config.toml
num_hidden_layers = 9
tie_word_embeddings = true
lr_head = 0.00519
decay_fraction = 0.614
max_steps = 7665
Each number is 128 + 24 x the weight over its row's rms, rounded and kept within 0 to 255. Layers, rows and columns count from 0. The size above them is the row's rms in percent of the matrix's.

# layer 6 MLP down, 192x768, rms 0.102, rows 107-142, columns 192-383
size [ 98  90 109  97 104  94  99  95  98  93  98  95  92  95 100  96  95  99  98 106  94  94  98  96  99 101 107 104  96  94  93 105  99  95 101 101]
[[122  86 184 124 145 123  99 122 164 127 107 175 170  60 113 129 118 132  95 156 138 107 138 125 112 136 146 127  98 113 138 142  94 138 155 102 140 138 132 140 147 113 135 104 103 118  77  82 126 157 110 145 128 119  97  62 119 128 113 177 111 125 134  86 131 123  69 125 143 123 132  90 105  98 123 147 146 168 147 167 175 134 131 135 129 161 181 166 132  90 136  96  91 140 147 122  71 174 152 128 134 130 131 126 104 123 159 127 116 136 117 124  73 149 164 156 189 106 117 124 146 116 102 147 135  98 110 129 138 155 120 115 118 136 126 118 116 134 132 136 123  97  90 172 116 101 122 141 133  74  80 131 126  99 117 141 108 125 120 126 111 159 133 165  66 100 126 113 130 135 130 128 105 131 132 142  92 132 126 160 128 122 135 125 106 188 152 124 108 133 145 147]
 [124 115 171  98 127 126 108 113 142 131 133 152 119 124 142 134  94 136 125 130 135 127  95 118 143 162 125 103  95 168 121 161 126 107 102 110 123 131 125  87 166 115 105 149 129  89 144 120 132 111 174 136 164 115 143 147 132 153 165 113 169 140 137 116 155 116 141 139 148 110 121 144 183 174 125 142 138  59 118 115 116 139 145 118 130 155 161 119 139 156 104 120 119 167 147 128 114  79  57  90 111 112 130 159 172 104  94 121  85 145 157 119 148 102 155  84 144 195 151 141 129  60 169 145 152 130 168 130 134  94 139 123 168 149 140  85 143 104 150 141 119 137 110 140 135 131 100 142 130 139 128 131 162 129 119  91 125 183 125 130 159 122 120 111 121 141 108 176 153 131 138 163 135 110 124 101 129 169 148 136 144 107 171  96 117 159 142 111 130 134 146 115]
 [123 123 143 135 143 129 144 128 116 104 145 161 104 181 102 135 100 113 130 156 139 134 148 141 123 101 151 180 158 102 129 102 101 117 100 102 171 147 130 145 139  99 145 139 107 163 153 152 123 144  83 107 149 159 123 118  98 120 134 121  95 100  71 118 157 124 127 134  86 130 102  94 135 141 108 113 120 157 145  97 129 123 136  98 128 127 144 122 114 103 112 158 110 137 115 129 151 137  82  79  88 137 126 128 128 140 119 112 160 171 127 122 148 120 107 119  84 131 118 129 110 153 121  94 126 144  97 153 141  61 121 105  85 137 128 153 130 142 115  93 179 107 121 159 119 119 131 167 122 107 101 130 172  97 154 132  91 172 111 132 138 147 116  89 126 128 125  95 140 145 122 125 124 139 125 126 114 146 104  84 122 117 149  99 159 118  98 135 139 116 125 124]
 [128 142  83 146  91 156  83 139 123 105 139 148 125 133 157 128 197 112 125 147 125 111 132 120 107 157 146 180 113 101  88 135  91 107 136 143 108 120 136 100 180 140 100  96 184 147 111 136 122 121 110  91 146 126 133 148  95 116 124 112 136 105 183 125 192 171 129 111 148 109  79 133 144 101 105 133 104 121 124 117 121 137 108 146 138 138  64 105 113 113  90 104  91 118 151 118 138 140 175  93 144 127 126 142 156 128 155 126 101 134 138 125 167  81 107 161 190  98 119  78 144 117 107 139 145  98 116 161 121 142 132 130  97 157 129 136 140 121 101 125 140 134 138  85 125 123 168 128 128 152 160 126 129 163 107 117 124 171 110 117 132 132 163 110 114 125 155 149 127 153 144 155 165 143 130 153 152 142 147 119 124 114 121 108 156 134 121 139 138 127 129 170]
 [132 100 159 113 105 114 154 123 183 115 124 123 127  91 138 141 163  72  98 128 148 110 161 110 124 120 144 125 132 167  79 128 122 133 128 107 148 127 132 159 105 124 102  99 140  79 115 149 130 111  96 108 135  97  69 127 160 136 111 111 145 136 183 129 140 127  84 132 118 125 118  74 149 127 144 109 140 158 134 151  82 121 139 156 130 123 110 118  93 114 155 129 133  97 117 129 137 121 114 140 115 156 165 174 128 122 151 141 130  91  98 122  97  86  91 108 117  70  97 163 122 101 106  55 153 133 116 137 139 117 121 113 123 165 122 112 162  92 107 177 145 119 127 109 110 131 162 130 123 115 159 132 138 171 169 149 152 125 161 137 106 113 123 125 156 142 123 154 136 129 145 131 161 127 132  93  98 126 116 136 136 124 178 149 125 168 106 120 118 134 142 101]
 [123 118 105 140 115  92 132 103  88 159 136 102 124 111 112 119 106 136 119 110 168  81 103 136 117  97 120  63 111 163 142 144 134 144 123 139 163 171 153 159 128 146 137 152 112 128 107 151 141 120 122 126 118 141 133  88 137 104 134 181  86 131 134 179 144 118 103 133 139 124 136 122 173 140 123 147 135 180  87 101  98 130 107 124 126 117 158 106 140 133 155 107  69 109 151 117 138 171 165  85 114 105 160 174 130 111 130 136 181 124 110 130 129 136 147  97 105 107 125  91  95 142 133 117 133 132 135 141 159 134 127 126 186 107 124 146 133 140  83 135 149 121 125 136 118 142 144 130 130 148 111 131 117 143 145 111  99 136 116 128 143 134 152 119 103 138 165 122 150 160 164  78 116 151 133 125 104 147 104 119 135 110 121 127 109 182 129 163 102 134 146 110]
 [128 167 108 139 116 156 155 136 105 172 149 128 172 104 119 120  98  78 147 118 132 118 126 158 163 131 137 140  81  87 140  84  88 162 109 109 127  96 126 158 146 196 189 163 134 165 154 160  77 151 116 121 133 159 148 147 132 104 109 164 131  90 100 124 151 132  77 140 139 124 142 100 115  81 127 102  80 158 137 107 113 128 111  88 122 156 157 114 125 155 111 111 122 144 143 100  85 150 132 136 117 137 125  89 131  94 114 137 114 121 132 124 167 147 129 123 155 138 107 132 136 123 148 137 104 149 126 163 135 116 132  67 148 118 128 131 119 124 108 124 145 148 129 126  88 163 122 165 134 107 110 126  88 132 135 169 129 101 151 134 148 146 145  92 150 157 118  84 115 129 156 150 120  92 126 128 118 138 114 119 146 114 140 114 129 155  99 137  86 119 157 152]
 [131 181 157 109 126 153  51 136 143 123 129 133  96  92 139 122 172 128 145 114  91 106 159 141 124 122 125 116 128 135  90 128  50  94 165 121 130 137 142 119  97 128 141 162 118 140 167 134 128 110 165 129 142 127 126 122 200 105 137 144 131 157  96 160 184 142 146 137  96 121 142 145 118 174 123 165 125 125 162 167 116 139 151 121 127 109 150 118 139 131 131 117 179 142 139  90 131  93  90 123 136 159 131  98 132 126 129 107 129 113 129 126 118 172 127 139 129  91  95 155 129 216  61 153 129 177 163 137 119 138 123 195 102 103 119 156 171  91 109 129 139 113 110  99 133 137 116 134 133 105 136 128 148 132  92  97 102 165 130 134 134 131 174 165 112 113 140 137 122 122 121 123 137 143 124  89 157 121 103 135 116 147 136  97 135 172 139 110 110 128 125 124]
 [131 100 132 143 150 108 107 138  98 113 101 119 130 109 143 128 136  80 139 123  87 123  93 158 162 128  69 133 165 147  70 171 154 181 131 141 121 123 135 129 149 176 139 148 124 135 112 118 132 135 102 142 161  98 113 145 149 133 117 131 104 148 130 123 167 120 133 112 122 131 153 129 126  92 149 168 118 141 105 118 135 136 148 134 143 130 105 153 126 128 115 149 140 136  77 130 152 103 162 110 104 104 114 110 137 133  86 121 125 152 114 135 102 142 109 169  91 139  63 150  75 136 114 122  98  84 116 106  94 123 135 127 100 126 130 144 181 113 113  96 153 156 138  81 105 117 125 135 136 113  90 131 105 201 103 154 123 100 131 125  87  94 142  95  92 168 124 124 115 133 108 144 169 133 127 120 150 123 110 118 122  97 113 146 128  56 129 132 153 121 147 160]
 [117 136 118 108 171 115 166 125 107 122 132 153  92 135 148 117 124 117 150  83 174 101 101 129 146 111 132 155 190 112 150 103 115 187 180 146 122 132 121 109 116 139 130 107  84 100 135 146  95 115 115 146 104 125 143 107 116 127 114 134 158 145  93 140 122 134 156 130 147 158 125 142  63 110 129 137 133 104 177 143 113 118 135 148 131 178 163 162 144 146 137 127 126 141 123 131 124 182  91 140 105 128 117  99 114 115 159 126 129 111 113 123 110 150 115 118 154 142 185 159 150  80 153 124 148 133  78 101  92 151 148 179 120 100 137 143 186 161 160 155 106 150 123 144 125 104 158 101 129 153 126 127 126 148 103 100 121 127 139 132 132 129 136 104 167 111 121 129 153 146 108 156  92 135 127 117 117 122 140 105 133 100 124 117 150 145 127 149 163 130 119 121]
 [131 133 127  94 109 127 157 134 139 125 115 160 158 129 139 129 161  99 109 154 130 153 110 157 124 162 126 157 101 147 149 141 122 112 126 151 117  89 133 118  78 158 146 118 145 107 150 138 123  91 115 135 142  96 115 130 144 116 143 121  63 173 123 133 148 124 122 109 126 165 127 117 106  95 111  95 160 149 137 111 109 138 155 158 129 103 171 155 131 113 112 143 127 118 133  98 109 162 154 163 126 126  99  93 125 131 131 164 129 124  90 120 144 135 163 188  87 156 113 174  92 190 116 142  82 149 114 115 108 128 128 136 129  84 131 128 134 109 120 137 103 118 140 113 136 154 143 115 128 133 130 137 150 206 121 116  88 114 145 122  89 119 132 141 159 113 132 125  94 139 128 116 110  65 130 135 105 135 104 118 134  95 103 112 104 101 133 125 103 118 166 175]
 [134  99 126 141 129 117 115 123 130 138 154 114  74 114 142 126 121 149 105 113 113 183 151 138 114 112  86 122 134 120 141 122 114  93 102 134 128  55 121 142 148 174 168 120 103 148 111 128 153 119 119 197 150  87 144 102 154  95 123 151 105 180 136 136 137 152 132 136 157 122 140 124 110 124 133 106 136  72 112 126 108 127 130 122 134 115 123 136 135  78 125 132 137 134 134 105 138 169 107 129 122 134 155 127 125 102  77 118 137 111 106 116 196 143 156 153 149 165 126 121 152 155 104 109 111 124 126 129 144 161 122  88 104 152 138 140 139 134 147 147 105 116 146  96 143 123 113 129 130  97 119 140 114 108 115 132 183 168 146 130 120 104 112 134  97 149 113 144 133  70 158  89 128 118 129 173 138 142  87 139 139 143 115 143 150 118 100 124 157 129 125 126]
 [125  97 149  76 138 126 132 125 164 132 167 127  85  81 113 147 115  97 149  93 155 126 132 120 137 139 104 130 102  60 101 145  94 127  89 158 137 144 124 109 118 110  98  95 179  88  87 118 115 128 108 137 127  98 148 124 135 132 164 126  97 153 100 121 124 137  96 134 155  91  87 118  84 124 148 127 165 136  69  97 155 118 108 147 123  98 108 106 100 117 113 137 124 143 100 156 122 144 122 122 100 149 135 119 144 180 126 120 145 146 158 127  57 139 100 153 135  99 122 121 143 119 112 162  98  92 118 131 110 154 122 118  85 141 137  87 113 117 122 133 136 114  99 150 147 138 151 139 128 111  89 129 151 177 113  87  92 161  99 131 116 143 101 176 167 164 113 183 168  90 132  94 144 169 118 118 135 145 101 104 140 153 113 149 113 139 152 109 122 127 142 138]
 [123 123  71 176 158 161 137 143 114 119 101 134 165 125 132 128 151 120 131 147 153 134 156 186 133 148 157 115 139 119 119 128 103 146 114 157 109 156 116 144 139 106 128  96 124 144 169 102 135 135 101 131 169 134  88 115 126 119 141 137 151 145 166 144 167 145 126 149 119  86  87 134 158 112 150 126  64 137 104 129 111 150 107 132 124 110  90  88 126 118 146 124 105  88 149 142 133 139 154 116 109 143  99 113 107 117 120 125  99 135  69 133  56  86 168 131 146 165  89 124 112 139 114 130  89 142 137 129  94  87 134 139 144 124 121 152 101 123 141 132 135 106 154 116 116 117 146 132 137 161 140 113 101 126 121  81 132 113 149 121 113 151 139 103 118 155 135 111 154 141 126 107 118 114 126 135 118  94 120 101 113 123 123 145 107 126 106 157 125 125 144 108]
 [126 124 137 122 132  96 111 145  83 135 186 122 131 111 110 129 112 164 125 133 132 129 120 128  87 160 122 168 143 102 169 143 166 114 129 160 115  95 129  72 140 128  69 149 168 113 102  56 133 115 144 133 116 145 106 111 129 140 106 119 126 136 115 124 116 139 148 108 112 142 136 137 130 110 144 134 126 132  81 143 153 130 153 100 125 132 148 111 123 121 101 165 117 153 166 126 100 167 139 137 140 154 124 138  38 104 157 103 156 128 120 114  81  97 106 129 157 154 166 190 169  97  77 132 145 127 139 116 109 125 124  97 122 126 128 107 195 124 128 146 159 106 164  81 121 131 102 132 132 112 165 138 120 179 127 136 157 153 170 135 141  85 152 118 127 105 122 152 147  85 151 141  95 124 125 125 140 150 114 132  92 147 104 119 159 198  98 132 162 132 111 144]
 [124 167 126 122 116 114 112 150 127  83 130 140 150 122 169 137 130 157 103 133 142 132 161 137 169 101 127 188 127 104 108 151 179 134 141 130 134 133 159 136 106 128 133  93 176 153 135 107 120 159 172 133 108 167 148 123 156 177 117 120 141 160 121 129  97 120 124 123 133 107 135 136 142  97 115 138 162 157 176 136 100 124 120 137 130 133 123 150 143 132 109 128 137 145  79 134  93 132 204 153 130  94  60 120  94 144 149 110 132 131 113 128 139 168 122 152 155 158 172 181 133 149  84  84 160 149 127 139 113 139 137 151 141 110 125 135 111  86 128 129 126 187 109 161 131 151 163 117 128 123 111 118 151 143 152 132 115 130 116 125 135 153 156 170 136 125 133 136 156 108 106 123 125 127 124 100 110 136 142 160 113 146 143 142  91 107 135 126 118 133 108 153]
 [131 129 121 127 125 118  83 140 135 114 109 115  94 133 156 136 119 135 110 124 119 214 108 144 131  75 124 162 113 150 127 125 130 118  89 135 120 186 148 107 109 139 184 130 115 130  70 118 181 151 126 149 121  86 107 136 124 120 121 130  82 102 147 125 123 131 158 125  61 106 114 121  81 124 135 105 135  91 139 130 120 123 158  99 118 112 139 112 146 121 127 143 110 136 110 149 134  79 119 144 103 124 123 109 137 134 111 160 129 125 159 129 124 108  83  88 102 165 124 144 113 129 111 135  84 155 181 116 122  97 117 123  85 125 131 106 102 130 100  91 103 138 125  89 147 143  84 122 130 121 109 134 120 143 158 120  82 164 119 132 157 121 125 110 160 152 133  85 137 160 147  83 131 135 124  89  99 132  70 165 132 126  89 151  98 143 119 129 115 126 127 105]
 [130 134 131  91 106 133 139 147 104 129 184 130 171 162 101 130 155 159 108 144  74 133 122 131 155 135 135 124 107 120 123 136 149 146 107 120 124 106 151 156 107 141 169 126 142 157 153 103 122 162  99 119 120 143 120  80 136 115 150 132 175  81 134 123  68 109 118 137 100 166 130 130 120 142 123 120 152 139 119 112 133 129 106 140 132 176 137 126 131 170 110 119  96  93 146 175 143 106 107 121 166 107 100 129 112 143 130 158 115 143 116 122 147 137 126 104 141 176 114 145 128 126 158 126 112 115 127 118 149  81 129 130 105 131 128 113  73 126 135 151 140 104 157 127 121 133 149 150 128 126 125 123 140 131 160 170 151  96 160 124 135 132  97 122 130 102 155  77 105 136 141 149 102 126 121 116 164 180 109 117 125 112  83 108 111 126 123 132 188 130  95 135]
 [123 128 123 134 103  91 147 129 135  93 103 161 147 147 100 119 149 179 130 145 122 101 130 121 151 163 162 169 107 126 101 134 156 168  73 148 170 100 112  92 130 116 101 119 122 125  91 155 182 125 134 130 104 113 119 128 123 134  93  69 120 105 124 130 126 106 154 123 121 140 142 160 146 118 121 141 117 150 121 117 161 119 137  67 127 116 143 128 109 121 143 161 118 127 103 125 109 129  96 145 140 132  93 148 123 139 155 128 131 101 130 122 131 150 101 201 127 148 140 116 115 104 122 107 129 110 141 127 120 134 130 148 105 112 128  88  98 132 111 121 122 125 149 127 128 115 140  76 132 161 132 128 147 163 160 107  98 109  94 128 121 126 122 107 132 131 149 122 157 121  92 146 104  93 126 163 109 122 158 117 123 128 111 102 118  99 108 117 116 127 140 128]
 [122  89 161  93 121 106 132  90 125 147 129 129 138 171 161 126 140  99 118 129 123  78  98 157 132  98 118 130 151 101  85 140 168 109 117 120 153 179 134 122  92 153 113  93  70 140 147 144  89 153 132 163  99 105 133 115 160 160 132 144 116  91 131 109 141 117 127 131 132 151 124 103 149 132 122 158 118 134 117 129 150 132 143 177 128 175 180 111 122 166 149 144 126 132 116 129 154  89 151 136 154 140 126 127 113 133 123 122  97 109 133 122 118 130 146 126 102  85  98 140 154 106 130 132 128 140 113 135 164 129 141 110 156  94 125 112 132 118 118 132 176 131 124 111 119 142 143  98 123 164 124 134 125 132 136  97  76 174 145 131 117 129 156 147 122 127 158 117 123 113 152 107 126 128 133 102 115 145 146 157  91 140  99  93 120  77 136 127 126 126 119 109]
 [135 138  95 135 142 143 160 153 186 129 142  90 157  81 177 137 151 140 134 156 123 147 141 104 117  89 124 113 140 123  97 146 130 147 108 126  93 123 121 166 126 116 154 104 146 142  99 150 173 128 162 132  95  82 157 121 113 122 131 143 139 110 148 153 173 110 146 117 139 120 164 147 120 168 160 102 102 173 118 113  91 135 142 174 132 129 144 193 116 138 131 118 132 119 120 154 123 191 153 116 131 118 123 146 143 126 171 120 101  63 154 134 157 103 141 146 127 165 166 112 121 152  86 101  90 114 137 162 117 121 122 135 130 127 132 132 135  94  98 155 132  97 158 109 133 115 137 109 124  88 136 123  94  84 141 123 155 133 110 129 117 134 162 163 147 122 135 163 136 120 126 111 138 140 124 106 139 129 137 117 138 131 129  71  60 134  74 105  99 128 139 137]
 [123 127 139 125  87  98 147 110 120 127 140 122 136 136 119 125 128 113 112 123 103 129 149 143 132  95 125 121 140 147 145  91  82 137 121 131 123 180 127 136 150  97 136 177 112 158 123 167 116 130 162  86 117 138 130 150 119 145 112 118 140 156  93 130 122 132 168 115 117 157 158 129 117 140 111 108 122 129 109 192 140 142 122 114 132 156 131 139 182 152 140 132 113 145 115 108 109 160 131 148 120 117 157 138 141 108 136 153 153 146  97 125 138 144 113 112  96 194 111 126 115 120 130 145 107  96 157 113 117  78 136 152 126 169 138 138 105  73 101 132 135 128 144 160 120 142 138 121 130 131 114 132 114 114 128 133 108 138  85 118 116 129 157 204 135 117 123 126 132 166 139 126 142 153 125 164 134 110 150 109 126 131 173  93 153 167 144 130 104 137 144 128]
 [129 100 175 141 121 126 150 130 109 137 127 182  75 166 134 136  65 127 112 118 126 151 139 106 125 159 125 110  77 117 153 132 171 115 126 211 102 139 130 128 121 137 146 105  93 101 103 124 102 135 138  98 159 124 118 114 125 150 178 110 127 186 155 110 115 135 123 144 168 112 143 104 131 156  90 184 170  85 136 184 164 120  81  81 121 121 115 146 126 139  89 119 126 112 134 191 134 119 107 160 125 100 129 136 143 126 118 171 162 138  96 127 136 110 165 102 140  95 118 130 151  98 137 124 139 134 131 115 127 147 123 101 126 154 132 160 128 162 116 159  91 108  86 128 121 149 145 142 119 152 130 128 147 106 144 118 157  96 147 125 128 131 113 142 127 130 109 145 146 108 148 141 123 113 128 142 127 121 180 117  92 169 161 112 117 157 116 123 155 126 161 136]
 [130 194 151 126 155 140  82 133 192 122 159  95 155 179 126 136 123 120 134 126 131 102 119  82 150 186 116 102 134 100 161 131 147 124 132 114 154 106 109 158 173 166 102 133 149 141 132  87 145 131 114 118 105 137 126  88 150 136  80 132 172 106 127 108 133 123 123 134 161 134 143 139  82 102 147 119  65 106 118 136  68 138 124 130 128 123 115 187 122 189 165 138 164 104 141 136  52  95 133 133 135 101 154 134 119 139 109 143 115 180 126 133 147 156 148 124  96 113 150 112 133 114  92 141 114 109 159 110 143  94 118 166 123 116 133 131 109 117 133 148 139 121  88 179 111 153 132 125 119 109 140 130 125  87 129 142 119 103 130 134 137 146 155 127 134 152 140 134 119 103 148 128 122 137 130 112 117 144 148 126 160 128 111 116 149 134 132 120 141 127 150 162]
 [124 142 148 133 156 135 154 120 111 168 146 115 132  98 113 141  99  95 127 127 158 186 103 129 113 138 145 127 118  92 154 144 141 144 127 121 122 102 120  89 116 127 127 125 102 121 135  47 118 133 134 130 122 113 127 131 126 114 150  98 147 120 182 164 139 162 103 140 117 141 136 109 121  86 151 152 131 164 129 143 151 130 110 110 126 134 134 125 100 140 117 108  77 153 133 137 140 106 102 112 154 138  62 134 148 151 116  84 121 142 116 123 142 169 140 187 165 161 131 133 133  98 165 134  85 146 124 115 165 133 137 143 129 121 134 120  91 175 156 118 146 155 144 156  89 125 141 146 120  95 146 127 148  90 125 125 101  65 137 126 121 162 119  91 124  98 112 123 128 124 184 130 157 122 127 108 142 146 175 131 114 120 116 163 149 135 138 130 143 133 142 131]
 [122  82 168 122 126 127 131 146 125 111 124 136 130 161 104 124 120 130 164 133 126 125 136 103 140 145 103 110 116 132  96 179 134 146 113 131 139 174 131 128 118 116 148 120 151 109 132 129 162 124 157 115 105 110 169 115 120 121 126 118 180 180 127 135  98 154 120 133 114 134 105 134 125 129 117 161 120 121 113 124 133 126 128 176 133 114 146 153 159 122 105 129 124 164  92 129  98 187 136 142 157 137 177 143 137 125 133 136 104 123 147 131 130 155  69 162  98 140 136 104 180 156 141 148 149 177 139 140 141 160 126 127 127 140 119 133 116 138 120 147  98 146 129 127 138 126 135 107 128 158 148 125 113  72 104  91 139  55 116 125 166 144 161 136 122 138  98 152 138 103 135 113  76 158 128 146 134 102 111 108 165 133  76 101  97 151 137 139  93 134 122 102]
 [132 107 122 101 138 161  87 102 111 141  96  88  89  90 158 128 106 131 144 142 135 114 123  99 136 119 118 121 122 120 130 127  93 169 161  95 152 114 120 157 125 139 142 164 123 110 130 150 126 128 119 148 171 108 106 168 125 169 152 160  87 128  91 128 128 113 148 118 146 108 177 141 140 115 151 156 141  99 135 111 122 120 134 114 125 127 125 113 109 109 133 147 139 144 126 112 119 117 169 147 131 117 120 119 138 115  93 131 184 142 129 126 100 154 128 112 142 182  76  86 163 105 121 133 117 194 144 137 120 100 131 123  90 119 115 156  94 133 157 111 123 152 143 123 117 120 108 155 133 181  84 119 113  97 108 164 115 110 125 131 126  92 145 142 150 158 107  90 115 172 105 105 127 145 129 155 183 107 119 169 115 105 114 124 125  88 138 141 125 120 146 112]
 [129 166 109 122 157 135 112 121  99 121 162 138 131 103 108 138 106 130 132 119 143 134 145 127 104 120 103 139 118 104 130 103 144 141 128 126 119 122 147 160  83 103 129 126 124 128 145 121 130 100 156  93 179  92  97 155 101 137 145 109 145 129 146 129 106 111 122 147  94  85 145 129 159 138 154 125 108 170 115 133 151 122 132 125 123 121 107 145  48 101 117 108  94  88 135 102 133 192 135 119 140 133 135 118 134  94 170 146 119  76 160 125 148 118 132 131 160 109 169 116 119 156 142 123 130 130 138 127 126 168 126  94 174 107 125 163 109 154 125 143 132 186 147 154  85 128 135 126 129 136 119 133 145  93 131 145 137 126 128 120 127 143 104 104 134 113 134 168 131 160 131 115 123 137 128 157 136 108  93 110 171  99 124 176 119 121 141 128 114 123 134 120]
 [130 155 135 107  91 126 114 129 116  99 110 107 144 120  96 131 137 141  98  91 114  80 155 115 118 127 100 161 146 108 169 139 101 159 147 132  89 130 142 107 156  92 171 123 151 138 147 192 119 153 142 118 138 178 101 138  84 116 128 136 143 137 115 106  86 144 178 140 119 132 128 114 110 168 102 106  86 103 111  90 110 139 115 113 132  83 134 120 116 120 116 138 121 111 122 119 135 121 117 163 147 133 133  87  95 125  80 166 118 143  87 133  87 112 130 132  87 110 126 135 178 108 113 132 126  84 175 128 130  98 119 161 111 129 128 122  85  95 124 169  88 126  93 180 127 139 132 107 122 125 137 124  92 137 107 119 158  67 117 128 109 128 116 118 183 118 142 162  98 155 123 159  83  89 124 157 174 161 116 111 109 120 126 132 113 154 157 112 150 134 140  83]
 [125 126  85 141 148 125 116 123 139 118 127 138 114 136 127 130 113 102 122 118 138  45 108  99 154 101 104 128  87 121 110 165 142 187 125 155 110 180 140 158  85 117 125 131 100 161 141 104 103 122 129 137 116 116 151 158 173 194 146 182 132 132 111 150  74 110  85 120 142 131  89 189 137 147 150 176 124 132  85 198 105 127 137 161 131 163 109 107 157 111 134 126 126 124 122 111 135 136 128 187 159 100  98  93 127 150 171 123  98 100 126 117 121 135 169 123 145  98 150 111  92 107 119 122 147 150 150 159 140 146 138 147 120 128 126 114 127 152 144 120 102 164 144  97 126  95 145 100 137 126 115 138 147 154 127 161 104 140 127 129 122 109 130 112 163 145 143 129 118 112 124 158 123 143 135 164 123 134 149 124 132 109 133 136 146 118 158 121 136 134 155  91]
 [132 123  71 160 105 134 175 117 105 123 125 108  95 147 122 132  74 127 157 152 105 145 145  94 132 122 132 156  76  96 121 136 160 131  96 105  93  84 126 136 129 142 128 171  90 157 113 173 108 124 158 173 132  87 154  97 109 124  97 104 103 127 132 135  88 188 110 123 130  98 170  80 158 135 122 111 121 151 148 101 135 146 128 132 121 109 108 146 102 126 140  88 133 142 163 135 161 111 142 113 121 147 128  73 124  81  90 117 118 129  89 128  86 100 110 109  83 149 101  91  93 127 130  92 128  99 128 149 111  74 136 167 123 109 129 146 118 128 123 155 134 141 129 106 116 140 116 159 141 153 118 128 141 126 142 137 151 119 117 131 127 115 116 170 138 189 136 113 133 127 144 154 144 158 120  85 125 119 159  67 131 107 153 165 127 170 116 132 155 122 147 135]
 [135 146 105 125 107 135 123 157 143 130 135 212 142 121 109 132 167 139 110 111 129 114 135 115 156 182 142 103 176 137 119 136  94  89 111 174 139 117 125 138  84  99 185 136 111 174 167 137 124 190 123 124 131 173 138  97 156 109 133 105  99 110 164 113 121 150 116 134  89 143 119 141  89 144 127 160 150 102 140  79 121 129 152 122 134 126 111 147 136 156 187 160 130 126 158 124 164 134 102 115 196 127 106 122  98 127 137 145 137 189 145 127 148 176 149 112 135 140  95 134 110 127 137 178 117 130 138 149 146 124 135 132 123 150 130 122 119 110 129 110  78 106 154 118 122 145 109 125 125 155 140 133 143 107 129 142  91 115 164 123 107 108 106 143 140 107 193 105 121 158 200 121 138 147 130 110 145 188 114 136 126 109 153  89 143 147 132 186 133 134  92 123]
 [121 134 136 117 102 137 150 117 110 112 114 127 120 135 141 114 139 175 139 147 151 155  97 127 128 102  83 129 120 182 139  95  79 131 142 102 146 127 119 162 101 163 108 151 105 124 158 119 141 133  56 157 131 147 131 137 167 112 132 139 111 173 175 126 213 155 161 112 140 126 158 109  74 162 125 128 121 174 153 113 180 127 117  92 126 117 144 139 128 130 132 126 116 105 141  93 111  96 145 158 131  96 143 143  98 139 134 125 171 125 111 129 131 171 152  59 117 174  62 129 121 163 158 109 162 171 127 138 107 157 135 137 103 144 137 111 146  86 142 124 147  95 157 118 108 125 117 151 123 158  81 118 139 151 121 136 146 162 164 135 134 154  97 116 133 143 127 163 144 103 138 125 147 140 127 140 154 108 130 168 120 118 110 142 105 107 125 138  87 127  92 105]
 [126 163  90 134 147 141  87  98 129 152 136 113  86 162  84 125 156 166 136 121 114 152 131 146 142 113 118  92 164 126 132  97 129 111 128  98 140 126 136 144 137 111 104 151 107 116 118 126 125 136 162 142  95 115 115 123 127 129 133 133 107 128 160 163 121 155 101 117 111 114 152 138 121 106 125 149 162 103 148 156 156 131 137 118 135  90 150 132 125  95 170 124 158  87 133 102 127 127  68 150 124 119 147 115 120 124 111 100 134 115 144 132 119 108 161  79 118 130 139 120 153 120 156 131 132 168 114 167 135 100 120 136 141  75 141 124 151  99 119 152 115  97 124 145 115 129 113 115 127 106 120 129 134  77 141 136 128 146 167 126 157 151 122 158 113 112 126 173 101 106 153 158 116  97 128 103 129 144 111 111 136 112 148 141 130 116 107 133 149 122  90  92]
 [132 106 144 144 111 121 165 120  71 119  79 123 154 171 143 138 113 115 115 176 130 175 138 140 117 188 126 161 139 155 141 138 168 115 132 114 159 130 129 146 112 155  83 126 145 109 108 116 139 121 142 165 132 140 142 121 164  96 105  71  95 151 122 116 124 125 103 156  96 147 113  93 136 157 114 124 142  74 117 115 154 123 149 150 117 165 149 139 102 139 115 116 106 127 137 116 137 120 129 154 123 157 173 137 173 127 106 140 141 121 108 129 113 102  93  87 145  93 170 129 105 106 136 123  98 128 137 166 134 128 120  98 114 134 134 126 105 149 102 134 157 104 162  98 129 115  94 124 121 113 119 127  93 140  95 138 137 104 170 131 114 122 112 123  98 129 168 130 124 136 105 155 102 137 127 126  80 112 129 152 127 162 122 143 128  83 125 133 109 125 118 194]
 [127 118 140 126 108  95 141  97 100 119  92 110 134  97 115 137 158 108 124  92 106 166 113 165 170 139 148 135 163 151 113  56 125 137 125 109 125  80 128 134 128 135 105 148 139  90 115 137 126 143 112 125 165 113 111 100 139 134 163 120 159 152 115 133  98 142 132 144  99 124 102 142 137 131 167 124 160 144 139 110 138 135 131  81 118  85 149 133 129 126  98 122 151 169 135  95 130 131 109 135 140 107  91 158 148 127 131 154 147 125 152 133 101  80 144 129 141 171 146 144 108 114 104 128 148 103 124 114 132 110 123 115 147 123 134 118 139 160 126 217 141 119 124 142 138 119 145 173 123 101 163 125 151 191 123  66  94 117 110 134 154 157  99 110 125 109 126 166 165 138 141 110 143  95 126  83 115 136 134 126 120 156 136 173  86 103 123 138 115 126 163 165]]